{"vocab_size": 8192, "activation": "gelu", "init_std_o": 0.00732, "init_std_down": 0.00327}
Each number is 128 + 32 x the weight over its row's rms, rounded and kept within 0 to 255. Layers, rows and columns count from 0. Numbers have three digits each. The size before them is the row's rms in percent of the matrix's.

# layer 5 MLP down (transposed), 1920x384, rms 0.164, rows 1578-1594, columns 192-383
107:133140127095155148121174130164125131120153143071067142129151016185174134139115091135151108125115122155053148122145091106126174130108097092108094156088155161137159141131185120120115133115118128132107111114085095137104124116129090163090188193149182156151117128129089093170174116097077106150078122202100127149162170095165146132094144201154109155092155098190141118124151133197128075152096072128165125172096088176123143103137128107081097114118101136153072075099148101140104081155069103128152171186138112117134148119110121136137124091122104192092117142110182158133084138137143121140
112:124127119119087156167172126153129090133115132108149132103160158073110127135130165101140098181138120141187128155168190102064124093133107109070135163134193066128200111095142160162155114147139141120130089088168070106119128066161103112109133140127117145168198199142174155083064116123166129126105158146047080211208109130175061157106099121156091183121137129171188114136169126089146065114158114120099159092115105165086119099118133136108113136180146124129153137076111054156125175092113054094129179097140072151140124122140111125078081110144130147136139114117132145124151145115170122127
098:119166141161135163118150150186217108138102126154064106088148127089144191100110141110192118089132141165142168138103105119168134171138108151149093136131120149188112171072034160167147060120126137186190077126173157113136109158070137137075115106112147182111144073150140104122138097117161115175152068060117118125070098169144142125155123123147125106119154088142128135118113127145183123101076126179118047087107107174095170124150052122165139108110087142136111098120111167139147161122096129117168183119138077138153102106056133129148069142068107124215153107072129169157120136160111157106
107:140125105127112142119179089181072145128139128135122106153143123138131179127132140107141075167134181190133130117140144135093175142152192131082113155159058171100174153089074088170171098104099119104166112115149120164101093088153198141133181191170120165143088090123156123096119196101223103082138128153093055121116171112121139168106167104068155073113165137144084107091093089114085168123120145107095147139132118112135153105060129110125162112145142158147130109129154134116123081054114147141126128109136181149149159161093161125142102162132077119141175158124122117188109146133129131075
094:120116148080113136059154076140144159113117115049103096123136071113155089115118173151127121119121138149115141120113142113191144193203116140163124119120151105062172098093098125145157100110158067178114129122129096134116144170051149156122184101163142044104109139110090077095184106098191086123124128136115148151098120181107096117073107139120139107105167108120148135073133161144218114149154084114069192113065100144152146183119131102091071117101096186066096157119077129171061140078065144190132166110118109127166175087173133131150167122124110108117071103130145106138133118113134157091
104:116115081064111112104151089143140141128195152102151151174161181171124062130078104138151163187102155172120100134153149117116145125159123142110099120091140126156131125137056077129177182113086100098128140169107087122142124194140204142080105067146129197166142102121145115097084169192117113141193169063150109165137098131121101125136153116037120160129133135136128137091165134149158122107082116124185136159111139171158108081153117177147109100100126096145080073121189098126154047124075112106133129164142088169106143155120104134062166137142079169170163125129090121172126127112125125149
115:226115089181092143121112133132135129160169150139088138116113110098051154134104155119114117156104145187102130138154084145192122177101162083104157105141027209186137150148114061097116153112094095135098206131176153071078128132144114125126128179097130160069117129099110103115086099158098143102099089148087151118080085198107191124136086139133107109171085176158115174126134101117137127115103135137122097120116111173183093142119132079122148178141167135129181146143077113085139113138118172109076165125081144078108146115119221111068160124141117122085136143101099142154100179099125117115
101:089117110114145176188096175074099132156052100120112116170146109188072173138144085113114153168030106124106105137115113071150125109129032133157199127133071095141202120135167122114227172131078140139163105166143126197011135112132109128124106130110074123107165106129159051173128101151135155102154116175053102131144126103166095116112151164131159053151175073107197133136125137127183104042114132084123174133155140133140129097109172124174163164116085152125098119166160116148132151132112129121102092176074091153133143119078142144102157146135116121107096093131150105141075095129146146156
097:108113091162152097113106124103123126132129117091152145140170142094123129142115110071113209135181084103108102126114165158131136166149091127130135144134128131154197116130144122128099102127106133112139098161121145144175166133172141128110120141133167144066162150156177158091093133092142148163096122105224133159147111173124052128153159140069068180171100097162114085099159098115146132206095156040106133130145107108108116136126138122171103139118156135175156115143087141101156147159114102134112092128121127156111128092123164083165124121130197122117151193159119129139183130126197111088
099:119144133146151121154116136126152191107095106160133118076103174100186164126110125192056157171112103114111130174114069167076177107148177150115139143116118156136093153125096148121053180126168071167137128143138062093185143121124156115145185156131160073105153118160140148104145081125157112088126146167095099131162113076139134133109144174130172140172139117080142144088146166083067148113164144055078096115145145123139172123182126206142108095170139146130126133154175144082130168135140141173098095055145087159069132187133113125034141072110154178133130123162126123148138154104121156133
090:126175129165155133074150109158152078130153095155165167156097086152150179113105142085136174191139133157153107088148110092118133197138123163104191075135109184112115115100145136120122092140061129061072149122064186168177156125120125086137130125096072086110112115125143156154194120126158155140213187078105113103085104065110139096134096070090165125150141112183114103155134114145126127172112102093120133127092137100111072087138147093134102141112127140179099100103114167129151177114136123139123129095149128140096107116100145099109121109178119102158119148059149172132113149175119194148
093:110167202200116172116067098154110136189129100145107092158095150128186144140166148100114157125081154101096113071147114121177132153106107090146143070098127103105096156121141144100077119113106152121175231100076110116127116091119092158068134135146111109135111151135100190157149096127118082133158122181103149104191064179122117139193119123098104062158128137181112141133124105062153105111171081108155141087099056142141131144147148123162124143130130115169168134126109114082102103136143153180081135191142151154087111101123117123201135109164094142126054129135155190116159186194164132093
115:144126148121105140138126130095127148178099096154063145131120157086134120092131110115119143101131130076117108121177158137136137116101120121194169109155141140168133077117122108092132171103114085098109071164109158134237119118194183109100104195101055141111137119073164149155094116095164117142151166186085161134105231128107091113110102129139168147102096128079133152129129104170118106121129147104122153130160168175146079099126166138119160097123146136144095157156105047106081116161082164140099100155230143079144145148113154161055169192125142198102113116089144143140133139147135137075
097:146109143135110084132165134127084143154124146133115107070129141147146110122124129106123092089121105174140198157090151125115191130150155128128049120062116163166099071130147094075136130097118127167107153147147152149168123187103156151167092179162066095162145119152147064085122151113099098075179133152167111119136140122159116121093113100079175202158166190118066107124132118149135083084094159134106121142135163122108131094142096134123140079092123174146137087150143080174103137150130128160110124149215116176132146094155160144120086032162089122141103072097082109175138101122100124175
100:127058141171165102121174149111158130094109095155147191111120130131144151102148111165033134137153105158142153134111122179121129117110114142115169146110164144100103183123138115092079123123131193136175135156141148146090167116078089112106161113104182140080131131101153156130147070106232127180134125113145123107098144064160100112074112121127124162171175114106143151123124103215206105115144167112092121076101135142120109138140117135137111168069088156198162105121136123129118138074164139152136128165127064060086176147154202123173180076160097115144181158167122108133114118071112154113
098:104152110102113160158168117145060104170127103107145147137124100110172114103121155088144120156119128124179128173101151116177145117114053157141158170186081130139069106171101075107117102087099116054139170143127145143134194155107165165155097096113140204128142151087124137114124142077164132080132081152124147073176155120139124095112151111150097130172163171187128114159138162142196117113163136140135112095060127097092156108113118138146151165066176133114126115118171151105056099109116149130082125151150129153163082122182158086153166127159101163176139093164095082104198140126077098142
091:129157103197123124159132103125141087099198122129148157154059169129148128099132104103111177151120125099120115170147113115163124165119166131149152146087061141185124139154139144147095144146093119079188109102116151112161075161147095108105149147125169150119054142116141091143102111106163128137113129117151138180116065162102150088099132089132132148150157154183113124137093074112159155144118111232097118165164091140141107144127153096139135055123090111136139150147146144074091089179113099104139115093153165155142118136147168065128086125121174175110131147130142081105117114113161133143
# layer 5 MLP up, 1920x384, rms 0.164, rows 1579-1595, columns 192-383
109:105145139136089187134125126115148075193127130107123172185182138128114144164116129120108146086118142074151150115155142122057175104112108131124145171088158126121213179166189133160104117123108207120116065115172161175181121113198090154121142149113132135151126166155146182070116127104150106169117171111065109160198121117128150149130082099138048127120102141141080112154169100114141110149166124138118134143076110171104141113158130131122131169103140157094118146144115105171210133149091121133061173076122023103145158147128098151123104087166115151162107154045115174187137123117126130158
089:152207170110144108102127170143159150116147115087140116130135158099136115166141155153126062165142133115100161122158135145106107169100097110137101144120172145112179061175167118129097144150110094165091160106146115127138148123116101111179080123103135099129096162135132104152061134106129136105153102105096198138218046210083109076133137132115145120124088143126078145139169181133162173118108117124111118137103131122138107170103136131102150122100102150121199166148147153150087103112093156097113084142135115127181111128101138104094128085126078159207141060135121136154093130065118081141
099:162119164142124203109139130142148200122093137087138118130134102160171080144123069105066079092111154169115179114128110112135133168142143129130060078106073171124220134156067151121080167089102167122123130147143121134074182137121120168097156115101160129164148154153134105114166116078148134138136068092162159107067147119125094137185105113116164164121077127211132135095124111098107164157113134128178107115144157168096151203136064118073187129159137131155136101157071154145112158086149183173110127112126101059127135142143125154123149081078178130134137145143082117127165186131139101168
104:107120114150069133143095108125149100091093165124131159128113087073101092118115101123120202141119190161192192134157098070153173132153168134112141137149185113162215108182140103169079151121147133152131182138122132129135150088154159157143183133066154165126154099138167126140168128142130065173108146072136111104095130138161117086127116127121165145106087126089121142153137122118183169175124164141190095132128124097117137130086129170119153081099113138154139118131118125079113156096221088159234067077126106067157127122167096083113147118132138116136173155135128177111066078138063116136
099:130165129155117077145167104124170143135117143113139116100110112111139128091064123066021206151178144091116130144109095171151159137147151101158148151160135111151126091128178096158069181108131087112168137126089158101127160085201145096180087167118120120108128133134168093121168162097152091119107144135138164133089132080133172137142129102129085114210108108110130109107146115163171118152167178108124113137146178113137150154120102156145082148113123134164158158112192064173088143081124077176124155183131121101153141149172120107172141110097141153102054139145131058138142185166123107108
104:019156089185140095148076185170100135151148136134160174166114098187105206127153142113128124060148115127128126142094135181127131129116149106077117189161078169150148156114128146175128133086110087139086192162096113113083101144210117107120105170157110115110148105098113091147092152105107090128078139166174154157118071195069144126134148126153114129171098170163135111133132147211145154155162094136149115077143113160141133165160133161140129098111109098134158194095100099157091086140169153132122145144156079145130085193136153143158174114137095127111143114148151150093167066091172120112
097:144108153184099133173143096176142012186175097077126148103170039136124128108135126114143148118099090179100098092052163069120109077088113092103102115151159138146106142105171123075126102135161113085075164101139062161148170114118085205089212133134152130154149115139089172170126142146077048162106132157125107117174128134143113188124091132168145120124154182108115130068128145124098120114153116110154154178188115068222069124186163142072084138103137167138084139141163106124171183099168105128165138142083149166117132075169108116137138124137090163171200151188113139126106162153106211105
102:142174158103143163094106091132122148162140139158158141151137159105140139144154085157129083124066146163126163068104139135114166146148145087134098125143134159101139108148107160092159146158114132166085086168143115057126132143197111092119131151152133213172132097109142092153139070062108108176108161121165156113125107217151046168136101170088173107085168119149170128133143070138123065141132130173144095168147142103140087054125164070171191093126128119093160144110060151076084074162114112123139119110124185117159121080173132167158167185104107125150170137082107124146105122153119104169
099:076123127152147117151124185152097149142094124129186153112148093199146101089101125123123049177151108122093168128172182100139060195062161135143116144163091135159094125169084091135080138114176111137124135128123184053160132115150110147188136138167139134142161102097097122106193104141125105179128134083102161159139106175149169084093128132175194054117148193114111109100062111152142157163090135160141196134152129072144090122115107145193118138118142155158174096089145147074135146135105065086171140118093209121090130097175198092141143112072136130111132171189161111140109174123183087144
097:134176153136181128137168157136088153136108145158100112125152123086102107177132079135131139066081134115099150128104152149135093097124199039075079176117141152101131118148182105061119135186207149111204108141190136150125143123135138194080168135113175131186139171150146119096099124122136128184105136190104123163149173193093132163117140159138094152188157156159103154143114113136070182144134165118161116145158105124172156095100143223129112166142126122084138135128143077128150084145117118125160121120184118102180192067087219087173080152128162146124125121163140134127149098126135117127
101:161081153154111091112116083135078062077170135140057128160150087147119096140142146152041117073133122151115155146130122115062151127147177171129110130150123175186126137161139087131101132102151147136120124103158157188147111123192019082103107133151163117172166149109095186139117110117123118174120169110156083117088171134151061130136138136158077125134109101092097140087127173088095129191128135072135141120097139118129187089132068131152227115088109108135116125123143130104167116128105130121111122072148128122156097172122194102073165127146151122063107180122116125195153148101117172137
102:057101158147137156111117152099147082125151072118126166118153108152151076166159151134179202192155152136082178099147160113103169136152134128189085108146092128183116084150118145129109118125156103139076092054121132126081133120168071142109153155148129063098105116091145130122141175088086170168122120180130167117095101094135082181152129088103149173137155172156137119142111112132210113073154147089161058151096092117100112125151080172154175147144087177133106092148161115139095140135095139132106136160104142119125078087135165124106143109132114082119148124119174158103192115059235126167
094:106116110104120144161127125200115177141126105128121168160112131135083139206118113099127164133120175149090103087148117124135100133093109111105148150140161148114133213131121120160112107183109079176129165112159168114093158146103167198057180116080137150104129145110145133168150141162096139152084087120092120079110117126076158169125139151151170087175105055087140099143100141102121091173104123083194140149126129155156127157163156152112100083210151108075165142106118166111163094099146080115149126074116116087105088142123121165189095179157178126131123132152147141116082161148167127122
101:129104143148085124128120098169119107154103099115117128116122116062112088122078176092210168165095168128091151073189109125131118134104138148145129084130128202140086154152147143110159101142116158084088172088112092103146104159167123093150045060147083134126070116114205120156206118129124123141139132127148163147079062196084146134103116175153155042155112080134090110137140123177100134105169141120184112158094107134125114139198080127170121093147098104133095093135099098166114081112109137112126160106103153162154108169147128169114136146175178082136149118162140173075110175170068064143
096:148117156122129113089051079147191127047144163161157081135060132129185066087081145152088187068119099112103153083163137126160131102135140079083096127139107070106130134092133131104123158153160087160057101114099105075152116138139128168136202188105105069091113135194102141104149172102085107147097153133054151109089138117085131153120078131118123177095090171085122128103113123139134128155109149128139141114137101168186120118121132168158116150161107115132073108149120104099171134139124129157129141080134096069070192154132162176126066128082055143100128102111110116076105165135122049127
092:109117125115133150123121132147139123082081087145142118088133101168117129129151128058099116096089167181108143126134138153138084136133089125126143082180133148057198109114126093096162143133139146161076073114161094077174173114119105078157144105124098144141118126164153110138172181140093134141138129126092070083159162045096090148194118119123120081077082167064098100132108123091154156114171125057182174097092173129136179107163139143182093143073138136205080113109147117096182170142147167163185099187129145185131147062086078125118135142134089152161148099108169143093147053163120134097
091:101145108118155139132117147131134115097096107153059161116105073135098110156103181108131135131077136082106111091123115137135103155118121094120097118165168102077087100135134096168180112150108074074104168177106129091069130115091168131112108142110155095158124125125113091068154090130100092122154066181169118062146111136125147073152117106147129111120123135135116120058119143099187130102099043142185171158125152085160108163168117129184171114099128156161134139142084093068140088143129092104119164127153110138087189141128150167193109109149132201123144118093115141090174131131080111158